{"n_layer": 10, "d_model": 512, "n_head": 8, "n_kv_head": 8, "head_dim": 64, "d_mlp": 1344, "vocab_size": 15958, "activation": "geglu", "norm": "layernorm", "norm_place": "pre", "norm_eps": 1e-07, "positions": "rope", "rope_base": 1020.0, "rope_fraction": 0.5, "qk_norm": false, "attn_scale": 0.125, "bias": "none", "tie_embeddings": false, "parallel_block": false, "extras": ["local attention windows", "shifted keys", "learned residual scales", "capped logits"], "init": "trunc", "init_std_qkv": 0.0151, "init_std_o": 0.0, "init_std_up": 0.0151, "init_std_down": 0.0, "optimizer": "adamw", "lr": 0.000698, "beta1": 0.9, "beta2": 0.98, "weight_decay": 0.61, "lr_head": 0.00411, "warmup_steps": 219, "schedule": "wsd", "decay_fraction": 0.861, "decay_shape": "linear", "final_lr_fraction": 0.0, "batch_tokens": [65536, 131072, 262144], "seq_len": 512, "doc_mask": true, "train_tokens": 700700000, "steps": 5114, "dataset": "wikipedia_en"}
Each number is 128 + 32 x the weight over the matrix's rms, rounded and kept within 0 to 255. Layers, rows and columns count from 0.

# layer 2 MLP up, 1344x512, rms 0.0233, rows 1103-1133, columns 0-31
[[134 148 148  94 119 109 189 177  97 162 110 125 194 134 193 141 137  71 142 160 125 137 144 117 164 141 147 174 168  89 167  77]
 [164 133 129 126 105 143 183 150  93  71 129  52  82 119 137 140 125 135 141 129 121  79 162  99 106 119 101 132  81 100 111 135]
 [105 100  76 148 108 108 108 129 145  58 152 174 122 145 110 120  68 156 121 100 118 164 173 113  80 144 122 112 138 124 170  52]
 [137 161 115 135 107  76 138 155 115 150 108 164 177 117 169  58 154 145 110 141 159 139  62 108 125 149 152 107 121 112 121 113]
 [160  78 111 167 179 163  99 143 100 126 168 143 143 178  99 187 176 105 132 155 157 115 156 108 104  96 145 116 158 159 143 103]
 [142 132 150 125 105  53 144 132 102 109 127  74 136  95 117 159 197  86 122 108 168 123  77  89 161  62 118 151 177 131 184 128]
 [137 146 122 131 103 151 115  63 162 158 100 122 134  83 140 139 143 144 121 122 197 143 105 108 100 131 126  66  52 132 138 133]
 [102 126 162 173 139 140 141 128 127 119  97 157 133 170 102 160  74 176 180 134 174 194 163 152 150 119  61 135 104 145 119 130]
 [ 94  69  81 131  81 131 123 156 114  85 141 162 171 140 108 161 116 165  89 178 157 108 168 133  94 119 103 140 134 183 124 132]
 [ 79 132 129 127 158 100  83 102 111 137 145 136 134 107 135 128 140 109 136 135 133 109  74  90  89 152 179  67 122  92 161 146]
 [146 160 171 102  89 159 179 145 208 110 150 116 135 126 183 142 172 168 178  82 110 119 122 132 150 133 124 117 138 117 130 127]
 [149 180 202 104 133 119 122 197 111 169 126 103 118 161  81 138 151  86 188  73 106  72 157 116 168 163 142 120 135 123 131 168]
 [134 135  89 100 196 109 144 118 147  95 150 134 122 128 123  97 143 116  84 202 126 125 131 119 111 183 137 137 160 113 102 146]
 [185 126 169 120 154  87 102 119 144 108 110  98 126 176 100 147 109  78 151 186  73 149 141  97 193  72 169 110 173 162 190 158]
 [101  82 140 102 126  96 149 126 147 138 118 103 111 103  77 100 161  68 134 158  81 154  76  78 164  91 113 103 109 145 150 111]
 [ 97 145 138 121 130 211 144 100 164 170 137 149 145 168  64 183  87 196 144  92 126  43 148  25 161 143 179 185 124 134 152 120]
 [203 148 185 147 104 141 112 138 174 117 140 155 100 115 128 185 194 111 118 149 152 103 133  87 111 151 115 146 137  59  82 101]
 [ 99 113  75  98 154 146 152 112  64  96 153 115 126 142  81 127 121  90 133 106  82 131 156 109 142 101 101 139 112 118 116 123]
 [175 127  81 145 126  89 102 156 104  89  90 117 145 150 144  92  99 104 186 108 107  91 139  68 140 113 119  78 165 153 146 133]
 [ 93 138 120 145  94  84 173  90  77 115  92 139 100 128 148 119 172 117 134 150  99 136 143 124 113 150 145 116 130  88 154 169]
 [129 140 107 124  88 123 123 102 128 110 128 113 181 159 144 112 131 114 129 149 140 114 120 114 179 128 167 158 137 161 201 110]
 [176 151 195  89 119 122 137 131  56 202 124 110  86 128 123 105 126 128 137 109 112 164 142 160 111 109 197  82 123 183  63  64]
 [134 124  86 144  99 125 122 117 106 139 106 159 156 199  75 156 131 113 131 121 132 128 182  77  93 154 166 154 157 104  97 112]
 [132 155 131 170 114  68 114  80 112 151  90 136 157 176 123  94 111 132 116 119 118 120 131  94 129 173 137 109 140 145 169  86]
 [108 131  82 162 146 111 169 130 184  75  99 137 118 109 154 165 155 109  99 159 144 112 182 163 104 149 137 177 156 104 154 109]
 [139 101 157 142 150 179 161 183 143 150 113 159  73 131 109   7 168  96 148 153  93 152 137  90 113 144  72  50 135 169 123 148]
 [123 106 131 133 111  94 155 159  87  86 130 130 141  98 106 119  79  86 206  73 170  42 148 132 160 169 105 152 134 136 152 134]
 [115 194 166 166  66 123 143 137 184 126 148 138 141 136 167 160  75 108 165  71 164 105 134 145 138  82  97 107 156 140 109 119]
 [109 137  73 194 108 121 136 162 154  91 120 125 136 164  86 107 148 104 124  66 132 120 136 128 150 105 110 185 142 149 161 103]
 [147 185 139 133  91 137  89 174 152 113 107 159 163 115  90 134 124 118 106 159 143 133 169 104 118 147 173 153 184 119  95  72]
 [109 134 111 138 145 152 134 120  62 150 153 125 156  65 117 173  92 169 124 192 118 146 161 118 115  73 118 118  95 199 111 120]]
# layer 2 MLP down (transposed), 1344x512, rms 0.0226, rows 1103-1133, columns 0-31
[[113 122 119 101 118 103  86 174 131 133 121 102 113 115 126 164  83  92 113 157 153 126 137 130 148  99 180 155  97 117 125  98]
 [103 122 164 201 128 158 140 140 137 131  79 146 187 152 165  89  66 148  88 151 143 220  98  89 130 169  81 123 121  98 104 109]
 [111 126 141 158 163  64 153 100  99 137 117 125 141 142 142 109 147 109 149 167  70  87  96 148 172  62 169  86 139 156 103 135]
 [ 87  96 105 132 152 101 104 128 126 114 166 128 180 120  73 123 147 105  71 140  75 153 174  96 104 175 151  79  96 121 120 149]
 [140 113 146 150 100 137  73 119 170 154  99 118 124 120 103 137 149 163 174 145 133 132 169 120 106  95  84 167 127 147  97 131]
 [115  51 140 167 125  73 115 137 140  73 179 136 219 111 148 101 166 137 146 114 126 199 153 157 133 133 117 113 128 145 145 107]
 [188 146 153  96  98 117 106  95  68  89 135 103 108 102 120 119 161 122 147 136 151 163 148  92 151  74 160  88  89 125 147 148]
 [ 90  90  82 122 154 128 141 104 136 170 175 118 124 155 109 121 161 123 114 158 201 155 108 123  94  80  86  86 155 215 133 164]
 [132 131 124 130  67 142 130 124 143 106  85  78 157  81 110 151 131 107 192 140 129 131 117 129 204 177 177  78 123 172  74 102]
 [129 102 134  95 120 163 139 140 106 118  80  90 123 126 133 131 120  95  96 101  52 141 214 101  90 114 167  91  86 141 156  56]
 [117 167  88 218 135 100  25 106 159 136 180 188 131 138 130 118 147 239 107  48 199 154 212  62  69 114 111 139 129 160 109 143]
 [140  92  83 118 106  81 112 180 102 127 201 115 140 112 117  91 114 191 108 112 158 156 160 129 100 102 142 124  93  91 108 168]
 [109 141 109  58  97 127 140  66 148 147 116 158 183 152 122 116 179  94 144 155 110  76 103 127 149 139 112  95 169 187 129 111]
 [157 144  92 117 166 178 124 183 119 122 105 133 159 107 166 149 124 152 151 153 123 103 170 145 118 150  99  27 133 167  81 108]
 [155 111 168 157 125  86 153 109  94 100 124  98 121 113 118 161 165 131 166 141 133 103 136  59  91 102 150 161 134 172 172  74]
 [ 84 126 124  84 110 151 139 110 105 150  88  99 149 129 138 142  89 118 154 161 106 125 120 148 149 159 145 168 160 135 128 136]
 [125 106 113 102  93 137 180 134 116 117 118 116 135 112 166 122 125 146 152 124 160 143 121 137 154 186 142 126 136 102 112 138]
 [112 188 139  92 120  93 202 134 110 119 141 123 180  88 129 116  86 103 135 109 183 120 192 147 126 123 116 116 145  93 134 150]
 [112 174  88 159 171 125 132  63 119 156  97 149 143  86 125 178  77 108 137 119 169 122 124  89 123 103 148  64 148 157  87 103]
 [107 170 132 139 154 133 101 111 152 122 152 190 135 119  62 150 121 112  86 151 138 134 126 182 121 123 164 134 110 161 168 190]
 [132 158 145 133 200 106 143 116 133 167 103 153  40 106 127 162 141 164 155 118 102 122 124 107  93 134  75 147 127 142  39 163]
 [157 130 123 136 110 153  91 100 140 177  92 145  88  95  94 116  98 134 163 161  81  96 169 128 106 102 108  37  72 124 113  93]
 [120  69 187 134  50 174 178 126  86 127 182 132 163  53  91 183 221  68 125  84 140 124 164  88 146 109 163 142 118 118 147 121]
 [164 154  68 106  93  70 130 143 127 155 144 124 119 149 136  93 112 218 111 105 133 145 161 148  80 139 114 154  72 173 171 136]
 [109 135 166 127 152  85 103 123  81 145 176 115 133 170 122  89  78 173 126 116 152 116 125 194 126 174 120 150 154 154 113 111]
 [141  89 205 113 197 173 108 120 151 127 119  74 145 132 167 111 166 158 142 136 126  74 126  65 137  88  63 107 182  48  80 121]
 [150  92 120 164 147 117 176 152 114 144 181 116 103 193 107 151 107 166 126 182  79  69 160 108 160 113 130 100 159 183  94 125]
 [170 138 145 150 151 121 173  70 121 169  99 144  71 105 109 160 150 121 122 136 170 129 195  79  96  81  91  64 132 119 120 154]
 [166  95 123 171 138 149 153 167 153  67 103 102 159 140 168 161 151  89 128 135 169 149 140 162 118 149 136 100 129 167  89  99]
 [ 92 151 110 148  92 123  98 121 164 143 125 133  85 125 125 150 147 111 100 140 153 113 146  95  94 105 147  73 153  96 105 112]
 [153 106  82 125  86 134 166 162  93  89  50 100 157 175 151 148 137  72  85  94 104 169 165 147 139 135 112 141  93 201  98 144]]
# layer 2 MLP gate, 1344x512, rms 0.0234, rows 1104-1134, columns 0-31
[[ 65 122 121 143 128 134 140  69 120 110 158 137  88  89 159 120 107 110 165 134 164  79 128 141 127 107 149 103 113  66 144  96]
 [ 37 161  91 191 137 108 128 116 150 160 132 158 139 197 108 135 143 117  99  93  13  96  85 110 188 152 119 111 180 176 156 121]
 [160 169  67 120 126 122 152 143 140 161 119 171  95 123 175  71 163  91 136 155 147 123 159 104  96 113  81 154 105  77 127 120]
 [191  86 114  73 156 146 147  80 121 126 102  64 105 146 106 102 183 144  90 123 195  83 163 110 114  49 125 113  72 103 126 101]
 [164  83 157 173 192 198 105 162 114  76  80 145 137  96 114 179 111 152 165 120 145 158 168 115 144 132 142 167 137 182 164 171]
 [180 131 167  94 126 116 120 107 111 127 160 144 150 108 138 176 128  95 168 123 146 167 102 146 109 102 149 102 128  79 126 164]
 [120 122 126  71 123 182 121 103 137 112 174 132 145  85 123 139 154 149 103 133 165 135 138  95  98 163 100  94 142 149 126 109]
 [118  79 125 106 113 100 125 120  68  87 130 178 137 150 155 155 112 157  59 155 142 126 109 109  46 130 120 113 139 140 126 120]
 [ 97 111 100 107 131 194 138 128 102  80 122 106  82 148 133  95 115 171  43 120  97 103 180 107  80 106  78 167  97 132  69 129]
 [138 120 138 178 136 120 127  67 111 128 112 117 143  90 131  86 165 157 164  63 188 151 116  97  72  90 136 155  44 173  43 166]
 [114  64  96 103 146  95 107  82 134 158 102 158 117 122 106 130 112 134  73 125 126 166 148 108 144 127 166 168 148 133 126 125]
 [134 101 136 202 138 126 121  64  50 139 111 158 123 118 199 113 172  90 119 119 105 109 179 107 118 144 140 105 119 151 173 126]
 [153 106 133 179  87 138 124 157 122 162 111  63 183 159 156 174 125 107 142 145 129 153 177 166 161  59 122 131 166 164 106 163]
 [141 138 183 125 157 159 151  82 163 140  88 140  84 124 160 131 158  95 135  97 152 112 163 108 103 149 163 121 161 113  73 126]
 [ 61 141 158 185 113 134  92 143 156 135 135 116 140 128 130  88 124 158 132  98  62 120 208 112  99 137 124 119  92  78  86 142]
 [135 117 130  64 128 212 105 143 128  64  72 191 164 174 183 158 157 190 121 113 117 135 115  62 125 112  96  75 159 114  58 159]
 [108  83 167  86 138 155 123 153 142 134 147 107 100 140 140  84 144  54 204 111 103 154 117 118 101 185 130  98 111  98  81 131]
 [139  85  83 157 174 109 107  97  96 115  81 129 136 126  79  60 165 141 102 111  94 131 165  43 145 118  70  63 130 146 187 119]
 [112 148 115 107 167  98 154 149 140 122  67 158 121 127 131 127 183 202  94 143 151  96 147 107 138 117 162  48 159 133 167 160]
 [143 114 178 101 142 166 139 150 141 120 101 121 133 148 100 142 176 107 153 128 111 136 151 106 133  96 138 149 194 105 123 174]
 [121 119 119 125 128  64 120  78 149 122 123  84 120 168 125 131 113 129 111  98 168 179 161 131 104 130 170  80 120 189 123 104]
 [123  48 167 106 114 137 120 120 142 129 150 160  74  54 125 148 174 164 129 114 152 140 155 146 115 143 125 105 152 177 156 146]
 [168 132 162 176 178  78 135 127  88 181 120 111 143 118 159 154 154 147 109 118 102 114 126 124 123 109 143 134 110 115 141 125]
 [129 133 110 172 167  91 137  89  72 136 135 155  76 182 115 153  96  96 146 116 120 139 159  72 117 133 161 119 112 143 117  83]
 [ 85  71 130 124 201 144 130 135  66 149 179 123 187 107 124 143 112 118 101 119 109 112  66 175 102 157 148 144 127 129 142 132]
 [108 134 123 104 120  82 149 114 123  76  72  76  99 106 188 160 150 113 106 156 190 152 118 130 140 118 154 165  97 153 117 128]
 [133 163 147  85 137 149 157  51 155 114 181 108 155 126 162  90 168 163  55 135 145 156 151 100  61 131 121 131 198  81 186 194]
 [140 141 102 133 125 164 148 124 113 184 108 102 102 159 102 138 135 139 112 112 170  83 126 119 182 125 134 194  91  90 119 203]
 [ 95  92 109 139 170 106  96 146 141 132 129  99 141 156  95 146 146 152 110 123 116 173  94 116 114 129 139 121 100 115 147  84]
 [123  94 109 182 126 139 151 182 104 153  44 173 165 203 109 133 137  93 140 113 130 124 157 102 103 129 143 135 172 170 113 165]
 [137 119 133 171 134 103 118 108 125  81 126 102 208 138 111 105 114  97  68 124  84 164 101 125 175  85  97 108 167 124 170 124]]